config.yaml
hidden_size: 384
init_std_up: 0.0455
schedule: "cos"
batch_tokens: [32768, 65536]
dataset: "wikipedia_en"
Each number is 128 + 24 x the weight over the matrix's rms, rounded and kept within 0 to 255. Layers, rows and columns count from 0. Numbers have three digits each.

# layer 7 MLP down (transposed), 1536x384, rms 0.107, rows 1463-1517, columns 256-383
113120131115106147135145123143163127148111148099140158172142108132171125135107120113144152132096137154100104073101174098136141162087161135108133136098143124097128113101131103097143133140135120118079150149153143163158095135129106112151141140119126097132125089147097125148116140103092084114173113148159156134096129116097147166100134111131137156138140130146126091115100109122133114108090
108122089109132114123149131151138152114126137137096125128131116133077154167149155153168131119159139134140171089146135147084116114126149137139160130143130078102126104120176096104154150087119147121130145126116149143182136110141148147135104125113154107099108202173103116108141132170158161111151131104110133147105110128129133150113150150107099146097188117157113125128121123153113136115110
108107109154144118106140167120124100112152107158125093144116115130150105161122103128123148116138160112152133159152116149119111139109136161154153134161159130118115137128155129146089137150155142147123113139174131090160140120126164188114156115114125077150112149115089115144110114171128134167157178134105167112107164110098130095178116095168114133128154153113106160126115131133136147123134
141097141099147129118148129122138130131103114133113126102138141132121131129100126156140104146141108128114127104117135117114107100105116133112134115152143108142118149138107106135121120130149122109125108119100116145136147093121156144140135106121163076159086181145120148108101134121142147115141126144123126137177081111114147152148101140139134091139147100110123065111143159121136171127149
144143141128100139124117135123079184188137095101122122129135114101176146114087116178103102164159169130110156135117064115103118170150132118105128127121130135165189110162091104105119114166128144137140112115068103140138098103165134117166155157152105113150135138092132163129080141098119120131130118155129133110095097126087137092136173128079090171138123133130125151105120121140185107124151
141114116166083115149148111101117135126117111130176133101086141162148082159159152097152106117146172179139102083157096146109130121101166135132148144158110112115159166135096126101108149123138100137106119082127119175104145133102126123158138120184092123110122076131098140158134140076150099086133121104126148107119129104129169142103175151097100156115136143105082097147154118134131116180148
125128103124083126160150109114124111151114124115135132136157168126139114126143138131150130100133139133129120124131163160112100094114148133134135138111161118149137135089176105153136101107177179127091147146145128126156147153105119145100127126173107144172135141167137104105129119035108114112141117108132105140132130157160117133101105133090176113160168142096088110175093107142130121125130
157149151129081113119153145120153069119119153073080072117116135123119144103123088106128181145141140081112140153109122134108120138083133134158134161138111115144091113110110144144095158109122136147127095134150128127111122171099192131164110080059135165113089121132161125120110113111102132139138159098096125143089137116107098163161103133121124099143155109162139132109104113129145097144196
121139098146123117116093123109124127134076147124131179130145131132182127131088113160147111112110116120101148165114127164180095169111155109150168108112109074148176080152153083098167102121119152169122114085125126143120141095138134120129131169140156156135145152131140132145110141144112149107126094159137170109093183131174136061171104139106163139097134111138119151178154187100146164124099
150088102113162128100124115144121135141136100119155136102167126125108124147111068082133153093124104132095138111164165119160124103130122174110095140158137120089091119152131084145116132114121163135109120132171119125115147145132125128107133150178129131154142107130144109104133148152112158114153125129122184139111064139121137110132138094132121117120100120145149141117123088086128067118122
093167169141168058128128092182109125162151148167154084133110075118124159155140117084098099084129155166145125131121166134166104150176148117142099131164112093163148107105104142144134132149118192185135167142091143133177140105119115129146125152099074122100133098172117176097176128131216135132104150143086144101109121143134140149140080115142144115196125167128190129138144110097095165123103
129095130073129096168157170082090165124131082165136112113160072178182110104123132133096156149143147148154154147146117089167081129111102127171134138137110150148110115195096112147136122102100104094141151135171124099156157148136149153122149167116149124136145154142179085110126131115098097121136123098153159190170142121113115101139128213132107140106113093116114114096121129142157121149152
107123115104128110096144145119121103114136112146137116111112138126113141127086129124156121148151087106114092110088143104135140122128107099133114095136124089129142111132126102111143156115119148114121087105128110116155160160138151128169136124119114135118138123098128162116116130117139100130157124107125132114126119130121097133146131139121117089095111095122131143114090150130108127133123
141133144105133165129142146101105131157120178143122115134153103147091122173163153117138122107123103125155117166104125159113162143112126135168134101159134107092160124144142124121101131118100132110130124094160133145144126133126152118075114121123129100137177161136141123139118151132130150105095129127116161133101122127122141111115134129111089159132150126151189115111115130145123111154151
113122113106122150114152154144152143109095083095103123112141129134132075115116155126152112128120156137123126102154122117127107089113128119098124125095108124121123130078176165120110107104116103102119146156110105136131128138074070120117154137145102114142126123127086137110102120131138103138148158116133125101165114123134147146126093097153127146127124151129104114149140105086126106099127
093122110131115106122102090107149120100115135121162119123119142136107110161165142134169094141105166107123124080148152100154148105122145144137139149135088116129084100113124073143114137112103118146128133145151109146137104128128125162134120098102114222142106154105144155115114106160081138177142112090119156133170108146144119158121119151134136136128144124128110137162140111159109082121133
112147144139115159085138155123072129124162131155155118135113173164138111107116136145167123103097119136082144147122117105166094097144102158142114131104114160151142154107112123100136146110087074144138148132165117126156182114181135135113099120148099121087155108136154152177124124136110165118101151086147125118065103111099152130140149101123117130130078116194140104152134150131107112162114
152163112100144188144124158102112150141131157110120146109131117112144185172125122113096107099153112097122167134114158126147167137129150104085092100139144149147098134100109105116149120140159116132167141144106157145121137152166158140126156113127134075132154111156146110112077115126107126155105121131136106146175126122123093119156154117145116121139115134119147136127108138141113107112104
129104110124104114117138124133152163124085155146106117136138140125096169145177126130145153169139110110130095131113130144183122117129135107146139160144126111109161137114153128144092169135150121147130129112106126157190104155121141144140119115158112141117116172153107150109131129071109090108124099165138155186119130139146116161095115136129122147130088140092142124120102167123126094165098
160156166147148136138105131169177146131159119158127101111099098157114158142130147098168074126131083106152099148131115123106158133157104150090127121087136128125122101140151120110135156157150139108163140152140123152098129096129134102106142130111147089160157125122116153168166121090138142110114127086110144121088147120096091087156109096099106151110121154118089122127194096125143106137114
114128101114147124150146115133123103103118094075131155097152109143141143124134146107155148123092127176118108159103128129113140146141121151134139118131143128081180139116113116159137166138103124067093125118100130093115141111116137109128097123157125176105107139108114121163159132109080122120140170093117140119121096107161139140141166142139147138132187135106142097136154114153087123125122
099140123121126152128130128121152126117145111112139135125110126129115153115171165148184112126144138158106133142131136124121122121135147122117139124131130140117071123104114117133143119123150138148110114113114131130118093143109118124125129145161165086134087108172150118090098137100153159130151137145109118131112170134140146145138165126147109197140125149100121132153125084146127141168132
129129100094153162126102111127120130123183150136152111115112154129135110143157104137099136127110098124110164092144114117104145157151149170186116133123127084165122096090122138112111145165092080105098089103109147111108143137066156148091129137155136132186121131135121156153113123161116147130160142147180117139082145102121143094134149089118138150140120127095127107131136146129102176111119
105151142116124119127098133128157097149124099109148151123138147139132125127106095096164088083128132124125136089108074132098074110146147145085144149120120121168088148119115141163113120092123094160110098130144140092114148153147118158103121163114113132116127139149180110138118116160144110139137108146145147107122085127101096109143082132137142112088121110159145132105162120139097138123140
102117189081156137094137150114107137155097117094068133161091121144096096155152135163153132146144107112092136126107172108131153156138117139136148110172170136106144110116114129088161115108079142146115130122120097147087133156092110141194126155160149097104111106148085093150111164100093102172183149101082134124151156145134138110118123122145129145157146109109095103134141146116110149145102
124139171117153106106153145098133148135140088124173154101083130113119104144114103165110146097109183111122093176093160164115136159139104125106117118143126136167144147096150098152109180138136168097129113153146132109127117091107129113159160140130091170083097135124151121123129163107157136113151122122147127134115142126163108119108130117154113139153155126158179150113116119131125104126118
131139095146094121106129161148146145103175174133124137129154121117150138164126137132137101092130137094089155128130141136107140209154125115167112088146129096167142140107146125101115154142126064119146115129154156108157145132142095132145094107117097134122102127111148162120114099137148151124147115132170159130155095116131188119125118101048095096152097124140111132156119132089120128115176
138133173131149142109185167111116174133155124118149148106170127092101144169129155141098103119134138100148112149170151133134109136137112126093122159117142083098097074114110161122124157126134068114130150126118085108136189153155159131167122128153139111082129158120109079114136134097143152132090076169103170130117141151120120128114146132087147146134153151101143138124115134117120117116127
132110185119163080146164142113159109110089121067166098107120151136076147123126095082145139141105114136146125149118080145103117146134106098155121163128118127139138110112121109158139152163123202094087149149156109141138082132107136138129090119107155144074167108164097098117125128127117184103145127114138155200142141124143141138135150158159114141138120149126077093145156141123080142119106
141144139133110123134138129098132151115111117152150159154133126091131097107146110093150141098153105136132088113109105109122108159166114147101125085114091106122125145171152119129140083129147132129132158109177144126126126130140138155139084126093131144123128115101116153141116136128166114119126130121132132166112129132156122121130118127165070139120073126128151110097170142093094125137115
152114144151088131152141153129150120081117152111149130132131086123154137161101116093147143131145123108111114137157118120125143136147108153139158099156110168147104134098113143127142103127109144143113133143048132140133154170129135148153121114171119158153159101138167160178145133132140116115167111135116184128113132140176116086124125097126103106155100133113123133129123122119137127128149
119129098077148132194167180150112160119158127128114111142098153116137129132139092098149084109148134113148116172147125139147109137139115151116133126146127165118171107130111108114146166138075108138115116141206143110124135140134161147140128172104142106113155141145143132153101123116161138130120130134121170149114153052115157110116099127137162124104131123077109104161125081132132145128107
099107078094118135122173148157136136143147121097158158107152155100111093100125136136127128116200137149145114066136145133168120147111115133107103135129129146176133093087141143120133118136112121139127122110105138143140145143118075091126137161188176102107116134132132100150136115114130196136112113117125135114084143119140112099137146136131142127153145116111119119141166112085107087151068
161114158087126108135166095170140088099121097187109167124159138123108129108139132136115119148120117123127109083128136132135122127166149128064157119147126103181159150082128121138107137079157143092171149124163115132146121145062138150144158134127150191132095116109102195157126117120106129096171154157118178137155111131140130117097108127137136121104155167144129156121128173173087186102126
129093137144141151151122122105128092120120103133125142179125161115141120093156112149188111148125124105145116135153160156121108128144163149122109115142132174155141093145173177091110135113126124123111093125133145133152135126119133129120118114137121116137133105138110137153126139110157151136129128144117105105148141133061124163120123105097121181109143130132091137138108112127126104102135
069167118165108142092126131124134125102158119107181125140133106106131152131101116111104134110144143098128131114133081142165177164140114143123158105151103138147109184149083102149091145200137130126105101116191179134107119099099129061136106118093064173172124144153117149114118092120137162151062135169092132136157072126143132114186116107160120069135116120120129136114128108129120131115149
070164157132116158152144072139154083150167135150135140129087080145135132155141166137123124118152106117175082133124150115156155107116113136126135156115106108150138136119103123128155144133198118120130101154119123110099159148159131159092091125144104162123118145127108124135107119159127130114093118128127132138171152122108128157182105113124113130160146153097112124132129139115140094100177
136150153149150137112146122141151140155131119143073134162127137075114139115121129120065130165141133090144122141113148143092085123146119177143138114094118108114149158133136122128150100162130113183095109121110103129090156139156107134121102148156143128112163157122120095142149121169071139105134150147162154090093120161162144155121125143108147150093095117110149166109111131114120096093126
182110077111117117090107092153128145145090164125086135141141127135128162137183125153153143151110120140098106142114137124177142095108116153102111113143169127128074151179171143092107169118130067179140107154151109129127165161157106131073084151130100170107148090130163163076158117106148122100084188085158105101136087164117147104169125188106094093144103078101167173111100150153102127158105
124110149125100133102126105092181121177169163114090109084143138143097138093146095100126108150125121149094161067099107198109103133139102107121156162140136142141150126153131084103196158115144145048132136109096083134145126144121085150135119115119209103117118145156118126139117134140089173126096158142108116113123031143136117113144112106135147145140114148123083127142130135131133142129157
099109138115159114114154106077092127174164193114138146129139103106111126081048147135174149178102130161146125107132098126175176156162115126138146146106122155116093139138187107106129183129143145128138150087142136131153158165091115130105174136158135191108127097083132159116090155129144126141182130144086123106128121187106103161224135062095133148151133121132118142168108161169106161167139
126140099112116106110151112123151168120097149112146110086130149150121122135096131134117121114099169135146121153160096130086105143140141146100120139099124151129110133139160121100090128178149108087134153095085122102166123091136146129108160103140130093105159125145116118138144165161137141114145146149115120150111108134151162144115153098136161155128144131167158124077142134124107118101140
121165115132117143148176139104164167112127125096145069160150073120180119157131153144105124121121141107136143094157133102140111157150129144123110112091129103126109111135154160114090173107090145154103127081124128108146148154132089155134141166133113110110122123098113099113143132125153127139167145198164142145121101143124103114153113135151162135146124097157135103156151131131109106114085
174115070115138167185121125106144151134088120108180121144166093081171136123075142113130117114126122105085073204174150116120112142110116082141066122135098149144159149131151137124155126176111147197118149156194134153168124179103080083135120102151140074155125106082109158087163105102124118110116117143147099135156140040153148077132153171108105115156087137130056095113116107123145065147112
137151122108146136136158127101148129129143147090123145154130130136131105146154155160154123135131116114135120118146140121112153147144107131116152076086069169163145125124199140155124108134153139116128165154125124085153146090133128100124145121112143202133140092085121157115143144167113159086108139173107157125127152141134200097163125114157116117107129161086113105147144147125115122079145
148117141140070169126099129141120103139140113159121137135095149114127137145128152138138118089169098107099109070062170115144169164133180137117122129178121130106124131133123163111105131131115113138160155118144123134140154081144142187092076133143164090105115110134173116143129115150110089090117124127109116181110118055116057127128108140153096123115126142115175097103111126123131160089142
140157133147118167133135107111109128121129099114126108118151126083109119135117133130162075124150106132106104069135094101106121103114142115148112107098181142145151086149113112147115113135139117120132126147080128168094154107095093108148134142151097134129127108148107137150097125139145141128131117166087124175121177119144123101113156163106120148103133137133120108134079140121108150164130
126141125115146163109134109120095151094129166125152137152145132124105104151124169112112146097151139146146087074126130133087110150095146147138142105144124119105112158129108146115116136107140139164122137114113163125124142098127132162163150127127110155133148120113139145125111149080108113126145115118115121180142114154141158103112121124190122123139085141137153124149123114148149100143119
162151111112130167148153143136114128145169149151113145111155172132119083169182156158099087094111151129127151134170169111133108101106136098108126122107147127135160113131115095145121162159135092087115112106127133145084109156104123131073088108138162119138113173136101135093095143105140148209124149098131135151135129127130140133109092144142158132105174110096164139146099145098119145123072
125133125166135134130148072120155136120132110131146119091113136056109125148142145131154112114122101130077136152102150121139123122149109132130111135104165131103137122140119133137105102126151157132137110131137119123142139160125145146124168125162126136126083099137141132135120146128134125113118120135128066121128123157063134142093102132118139113101153125142126094149139116109117127109107
123132133126125082137117140127136141117136114092161142112106100079132069110122125103154122084151122150118128155136127139091134102155159101137153125115136122164114120105134096116117118136138130145135136125134117114138146159102136108149131111113111150120155111145085115168158114144148157102092143106137130140145137173093102124076132118113133137108123151126141121139174089117132111144127
160171140121112140101123146118087069113113098136114116103135133123077098129126118128148143190129122096103165138160105088117127106143108153193086142158133100159134136131148151118148100154154106136099172151129096119156156150158132118081111100143110113121115143139130152148095103114117141140134109116143136102147139121150134084145147130129199139098130099157119093142165145042191131093102
143145132094130193164115156152122134130124115100112128098141148084112190126126148142176131108080110125118112096117107137119110133128138139108120153126115140114098129137128100119132107148155133126150111173155143143107133091132127086134158151128119137166123125095160116157155132134111119152184140177134156134195163111113113163107119111166133101154141071109154144125118112151168128148098
111143128151159134091139127105161106146137083109117111135135134165114112118144111112121110098140096119140104057133126190129158102150129118121126155124149124147124165088143081117134171125105127106080135123131147182172122116157102123104163143127118071144129092122096106105119153145145107117138195163135135156087119171118133118158130101103144126116102091122123125125112128135106102126115
157118118114127133097124115108104117131137145119102138094115145130101163121093117139106076105140161144146133187126088157157150138130100156103176127181160103136112112133131123096087116126091115120151174120187091135094088195128158096098143096058060108140137122137104133159105141128105124136103092103119121112129145141143084129180126131183139179147147137102158119153130127152139112096107
# layer 7 MLP up, 1536x384, rms 0.145, rows 1464-1517, columns 256-383
099140101148118142097146081116117130091134135152115144153130122140138137144094148127131125131113112081151142132111160134126123132089106131132053089070165133131116143096109131127102141125138133162102138148134186135072132103118123132126141071084123118173110161131161111200091123190157151123090115134130125081142098142083123176148121171135066119155113147161073140131171157076134187132162
117130127158080154088098168095131114111132113154117148146123139136143111136125113099137128124170146126115162119129122157139168137109144126195100120121125105105091111140104151088055099118067062127137111155148115114133134078123153155112151165180175139104151112094117127112108084120121110133143098036131098112162100084163085091148128101143057133105167155096129139127107141110128113127154
151176106151123153155153148131133136143096110097121100119115156120139143114115140109118113111143108136113123081137099110101121155134102130080124132153115106125146087131118095150149136113145143166125136172095146183137139178138126111087134118172118094159107133108141127130153120080134171196104133125150170156159163138171095141115105120141108136099082136181148075125143130111129124118136
109162135132141147137203105150108114103126100148121121109117144063116153141112147138196147143174121144112125135159078141135115138127134106130153128128137116138167103106080103118120104153128153111133126100134095080113175121140116103126116161127193108153170123130175107160125156096113105111125135131126126123088162110097138112122147102139133146136151123119097123123124099110136162149122
109144133102140147128152133116102141177128136137164133116164111110129123168197141127105132118117117129137131116124090096123152119125112127140140100116167129122135140084105135125138056166156136129133143111118136146129163108136169126135066107112127119129129109152128109095108133138113133133105131141144157140142147117146101118113109134133089142184100133100118100141166172124133137107139
144089129124177120111093128140138128046138153128066104110131109159124138149062133105121125116126129137135121127090157091125155145116136088136118147139114078139131139111134153110143136089089123161110117157115074160086132115154092143116107089157182129129179165139125117163178100139123124150133155163079120111121144110099140165148180109089159168137147118211094146109121133119115086130127
142139143134073151185151132133115128095157138159132112160139142117134126156135144135172107128095103088115139081139104089130100100121184101162112117164107101116109084131169160106121101132100144120123136148128105118152105118106184093119116159077125117147142112122121094122136130125132120151126153145067113124127160138127110092130127139133119118148144117153107131101139131133185146113121
127177101120143118142075178079182108110149136094146133155150087122078091109132160099146081137174108096163123138108136142090124161114093143120138151116127105063160100130140081180123125083118151167131104127162112167117159117095153170097143145132103045103116132127119136097134161132147102153141120118130166128139097147120179122122126156157115148107138123083109136181138161117126100103091
121148165146129132149139162124107089138146144126108123127125120116142099104151122134122097118195126135146106104108143127124128130140115103122141141107119148134126134178180109120085123128143175119132146124156111096133112139123144156134124130133140078115176172140116121169139135134140128100128121145103150096162123146116105134093159094099092128156123106090116135113120141153079110136117
144096124112124077098101094081115170091127136139104128092110091163092099141092134073136111121115134088148156139097139181135082132137120109124120103151116141108154135135122173127132099115098115114109149090126162138128136106134117122125114147075119116137106128112093119156123103146100148194084097135152110111140112133104127163107150154080100172158108121197125155121110116097111118112120
136113178115134124146072169137168208134093126131151145074110140119121121111110125142155096144170118137120135130071167110099134153112151138127148142136125131126154127137045114141095084114101087102173126174140096133096111093141143124078167127134124130144119122078107093078170114142125106128128087169101092085141142123117103117169187125113145142113131112112108134123140142137166161118163
129124145164139143110127132088147131092152087119110135153136147125115114092119132126199095161116148120083159142158135131104134149146123166119118124147125107157122141067104152155142144100101097134131130138170113177121087129137125156172088071102099154115151088125100145144124154125126126104131130160111155158150132147107122141131150132150140123144187143163088157191146116103176066144123
119145129164099146103087150117094087110128121163144148132087147148137173118143118147127064140132124132084107177106135139163136124154169134127156119142170154112088126122142143141137147116096155104131103140125135148142123127147155132156141138106131119124133147143159154145145096155138125121168107130171115101128146120111181138170146171142110142128160139131124132125119125166112157109112
116127153120133103077103118122109136125122205152128100146082120099114161121124132130146112125165081144126144091113114098115080162117090144151146117153139150109120135124103129109142112130121131135138131118147153162114120109129166165129092108091132106140134116117157120167141122121117141146101122155137127132124124138135149092134073139100136137137132133116130187138118127116119119131107
122151191156127122146158151134140118162172142173136175152097160119159085128118085156147117109106106137117105115126099130161150122137155135132117140120132124148137157132116146125119117164113145135156128087151125130135117073110101163113077112136094116153109160117125094120108150136158078153139137100106105084087112122125124117112165118119141093105132131155133131124131164132149137111141
154104132118116109138155131094165116117134148097103148107142141140135109103129161130140074134096185116136151133146175122111105115094115135155108111154111135082112100156077148121128128128111119133098176093167113088124166139110164162176137088137121103193120116183110115169147131112142092135124132163142136116098107132077139112129139169087094112190135116141142122170074109080112138150107
129116151087106132121098161172140119109136131167110148091121156129109142101109167153084135143103102095114083128086136106096142124099125124169135111122181115126125105155122114149128134134094139153112163164138129131118153119161122088140121120114135092120138104125124088157107119100074093095092117142162114167137108091149143078104179167163092135115111149159151068115105133075088167145156
092120104153121151114148179101173146133094151166106105130135128139096181101113124162142165105167108111162125135071152116100094145127098120159127140095143130099140158127152146158126192127140169175151120100128133086132108160128106090130154102111151138161124104127164108158140131153099104131133151154120135114108150124152092148132180149087118100167156119124124161099120114160137143120150
136133119125145117139120098105118148117122148140132110106126127138137122136114097135156142128133140125114149155111145139140066146113165130148157127095125128130121157079092138163142067161083110116119127136121110110135140121143154132088107099135094130084108113113098138119143113113102158098141145148119075161105140139125076182109125120140166141135146106115121129125087109138172167106140
139166111124148160123106146144143129173164163160141145168145124131138123086099127110126127116109146135154147094121112129150139152136103129158117124166129139140143090111140144120147153146138150145169115132115101117167103159146079133161163158154139144156146117114119121105081120117151127118106117114127113109163114114121126166150120127119122139108158142123128136145134098165159150143147
190130139142065113129128098149101137126164150146117110148143116113124123099134155121143172139137126113142142169139166144133130151117129092145127131086175085127121141118103068149186139130108190114140156124064159111121149150136140126180088081126202123083113169117154155109130102188129123169157142122123144137121147131133104130154138144097168148134096114136122119159095145142078109117133
087140162150162121129149148147111119170147114145144158095136120131116140135126116130156141104087099122155109103145126095144101088082059155135140129117076151099125147180096093072107120143120170148118144134115169135080110116145127146096144157090124148118142079096085148090102111148109152135152140138114123145114134151120124121179081163082141125136136101144165168153113128156111120097149
165142136097151103052115094075143142153138166122096107115135150107129168141136115150133096182106152137123115083094154134132151160109070097159141141160125168107127077116146100112116119117107105118198107149117110118129109185178141135096138102124128177136113098128149137116113123138087141089124126129098140156137134093139163181134137123157094131132149148128130148152128166126112142114172
108144118124154119154148111139145136105108105133125105107133112160165132142124140146105123124138134143151117112153141102111091151149170157139159090133097103134137133135119099124107108145132143089110136107091156085102172164157090135122151131131184138097118103121114108121083155058091127137137132118083165122132126131132102147151123152139134143156146117111109112121109147133140118093160
145115123115145105147122135131117135147130092093100116115143147133148100130157116131099157114123139110121117194136133217110111171122143143096118176078135114100145132134104144118129131097137134106097143135139081092109144138120130137121151094132159103164127135097112130137100168133138118063129082170119150119075172149103126091111138116149124117124117139130174092136169142099131198139171
171103104169134124114134108160123121166156127150123117155111112155139107107150127104149144145080116102109201093124122152138155155156108103126170132099136106139115104114137104111142140189140154146129122137117100108132135120098143098141125139105146126146153130142077122131160126134147119123139135119109130105064099096153156134129125156161130117089172161087125108110154120134112149099127
054099138117111155055094108168136152092144110129130152164150163110145174123123127126107158105188111147134102143151082084124157140189135094141134086160102125115110120080129118141157115095115101099107119190188146093139109105114149141142169135161151165155121126154118144082121049133137165136136114102121110150116133184126138143135116135141129098148117149133088107131135106115109129124129
113129142113173130167086157189123145111095133138156160097127158142140134084143156122113105149157140120160104123123168086183120111090138152138135177140164136099113099100127090123116091082112120175086123133145117167092123135139170147140167125147129099161168115093112126095151122098149106144155102120133124131151148132119093115128140100103162092110111134110127124118137109119128101109131
137122135135120120138094100140127125139122116120119126113150131132149115138141123093140128128121132125140140134137136177149119096138143089122112145119130135121124106114098150153087101111154094130122166107101107094149074149095147116119118144105097128117117150125114139129116151138104112158085104127122123101151104176127174132130172153145148142168127170157096125127116122124115108121139
132118156109135130144145127128146114120133159109115149121141146128133175094138110113110111142095151116094158123088113171126140112159130145146088137133138136106139134100162116116108158161130142140120139120140144157141138119145115101144129150151189108150123131102110137083095128104087121135163177119123157138157128128131110154160126140130141114124147133119090127137132121122120098150163
133120122097092128107160111122144131152133119096171169149106120137139090145126146153150139140112156082110206122100109120141157123097155096146111144132151158114168165162094141133154134123141154143110136159109132085135147110150166139152112152167137132142076087123131174156105171134118125149108084118184119116107091147138123116169173124120106106146154144144134152157157133167149155162121
172140142100130098101113151132124129129142142117076130168093123126171175121125114145144109148154142118108100137097122116101133122117110104130138142135118130128141100123117157135129120102162144116128117162118094115103129188098164126127118147136135152116082127074124133121183137136135106119095115147095116144141141137148126096129130142121150120127121151158088138170114124107151104111173
120181077139133112147152102135127134169168124131212177131175123097077054083161162106149115113132127121150117128143119110140071113095189149113140158120094164126114163135105131088111111129127131092123096142134170110103135169139111088118143111127128171142111107120161120153137140106132129182141118123129129137136100140164109132103150116088126112125154122108134123115120126120133193077160
175140194124090147108108123132116101116106143076116104151146131127123124107106139124111144134115108151157153148115167095115163111115122124117124142109149109147116157118146149118087120134100147126137149119134120114167123143130102111154145134124110142119141153159172122131130117147078126103154115143117122106099133132096070139109153112132171128124126123122106117137156126151119109125145
089107112164050115123138128098116102135112171102113107113116070085140131144170146125130095143152158067114145101127098151128173130137139112153130114118114130135092098132169091106111162089135147070152147161151180139103126101122156094167123150106136162096119153156125118107144170061175144131085092124130157143136087097118139140128083137118164107115095079114080134132172147115115125154119
126176118115117121133132128115140116086140135165113200129109150095130065116154123128126125154145137097120117135180174126124155113107112105090168132087086143107146123172115140170135136123113122145134169184142143139080113120150106105162132105108169153127120109117115147142123115114131154139126107169108096162173129169145152086125141121148143143122158137111169133105060117080116131145159
148141154172165135103147163146125103157125145119128134162153112109160142137124096152113099146142142130140127138148107150169147137129125121122144123166167127108138140140151112190161156144099170134173141115130117104138143146119141097167122142109127132147085142125129112133128141154115118106154113125132133089103140132129166166144113106138145111178127070121110154122118094143102148188150
109143115134121134135078150104125166097167127109078122122122095123109118139134124104103154155135139122123126093047131117119153143080090105145162108076156139117111138117134125125106112079139114143145100099131121138130109135143150154154148115122126205137167111138148111131078174171138081086139141112078122125130124117091112124162184176107078113104122136163157116088138112193137152135138
147155119137086110104127139136146140118112164102097127161093152108102104149127134132131153200071116159134082122069132123157129121155119119126126114158088136135104179109090140128121153079112163167104140103121101104118130141151118147148120186057174122117046116146158143165161128126110115139126120135111125155165106113088148101151125167183135117160100100139097119118087125137095124108105
124117123079195100137138117093146127156125103148179143126112097126079121113141158093125093157125089112149145086093141141124140165122161098166128092133074148091103128149136130145117167123134111127184098154082117144134140125146119146118143135121143144110124112130113146095112138161128147121163127102117144146153091112090106116141090114108169149132132113162134084133120112146092165134109
130122136155129123077125148138099120121161133168109071120120139140127131094133121134133112130088131140099140121107095124136108149106126174103123136129145141127135174156136105149116129109105126129121144159140118140133165105151143107108122136087133104138085143090128070135148133130109105137077159137087116103143122150095100138166110138115156089132136161168158106109169101139105126174128
173157136114135082087085143135140141121108144151127120102105135102090136123158119120143102163152131066132099136124160112067127161144145146133085157133101086136136152150116122136138090147085112155164154152107122124163115170118131126122102124124118123101153126093138156173168108115082126073166147139127134115116142102145131082140144138133160154142110169113170136118123106190125133166093
161117153156124126153118126157105103140140177139095136096147151123134108145107146131177134082159126083159156132124139134116123122148148171116100109174097114129133077141120130108125114098113146131120152163120117136141139135132145181098151107149140112123164119108129146133154132134142144156133115107115064106120127119164149091120103123135106125130119106131159115100134132137103148174153
152195119135151156116131094152133133156124135118144141129120072115149137180102123129131130116142155127113107149173153113102062120106121079167103170129131126147112044110100114132152129077127115131143146112125149134103100159125138128174103127150139130155197152130150147110129114124115165134142113131131171111156139107134152114142115108121135129162151146122174128165109137124152115103152
142134128150113095076123124158095124133153146142139081127115090118083146135185126111155160125163147083089149112119101149115134101089123157138093069122163126162106127098173153176124155121080113093186110148136121152123168085149138184154149124130160183137166103162161121124135181178121117118145140110115137187138167123122114144124097095129123154099124159138150118151147171136153142076151
137105115125161112104082144128090125156119146125116173120147110114114142088135106162071133126121135124117124103117123166089165125151138154114167142139093135135121155117125168109127144170141102170080149130175090109134136144131136142116136144105146103128113154155112124132143118120149157122108153106121129101135098135174128144115114120131118106117121150146172141128134126093109135112130
141171107115126139094147132104127131099172149091111119158147130138124128141103104136116115124149139148176101164131159126096108181169103126141143128131145114134135110157131138161101076119126137158127138135147106159126105135152155101120130144099086128122147103129123166179122130112091141106103108102145113118155123128129129126131143138131109108125106118131151103102150077133158161139143
129141173129124132086098097114087154121150154114093114127133143131084154145108112140145102122087122112110132134112146144135095138126132094150136108155089174122104162161089098140135173133113140128127156185078124139131126121114168125134113138136149141133098126114125112130159133162099078122131121097104145111142158130096127128087197140139166134109120124090163143111142102075168132098111
116126153127120123137130128144103151156105135173115091132127118155156135122088118117140151142130149112124119117098092162126128168132139141124100150121097104152121118156157114137110133189176144109123161120165123120110091081115136120111103116110112125128127126120104088171118145133193128130113123124143111138143119123116137115130129119131119149096112101129089139124134149141144157115130
113138137156113091128162118105138148132122090105138133119168157103143102108158083139101149156105130100135132120147117113132149148135165120118121157120166135141112111132136120154110113102131110159111143101102130176085140152125148123129134090136125161166119114103141125126136080144172135148118136112139145124129125151143159102171127115130108135102115148147098105102099131116139104148140
140126152158118092118134118140144110118139137145129142130130111122119055123098135131125139162145118125094120179136102116160169171147129128146163112108128106128125134125191156071154132122178161130116096127128125152153142143112141110104139143164096098070152164105149124114111143152156130132131100138104125127095133164106095123113143134120138131095112134116109124103126100135174142110116
145139168134138122114160121125130135145128150147098095165130132125125117090104130138126159149126110117104150082112148133149164118146121139146133162113092119142092121099104117126159164117154115135128116126169123107141110088148077136097088138107154150145135141100116127152093100094202148157127115123125146134089137141077147172143145107103114132135147119130156110151141135132115124137125
122137092141125101137115109141109119135119137139118102106099097121137129128085125129156149150097129132143136129140162102101111116121147150124117121148058102106084077142125144127138119138122134179158154127098144148115113126118121103144143129128095156178160123136152134165134113166131103115160089127109163138142122085127139130115134143129111126152163153135108117179169146086170158149129
167127130151121084136108091136093166129086105108107121163116144122171127158146132112136150132131162116152138097142095122105096142120143145096163133130137141084112136099105120140119146154130089133128106167185079142162088067130119132104119136123143137130132142151153095105129112132121147132140158089133081154154111121098129168119160145184125125139090097158134140137076149150115131149143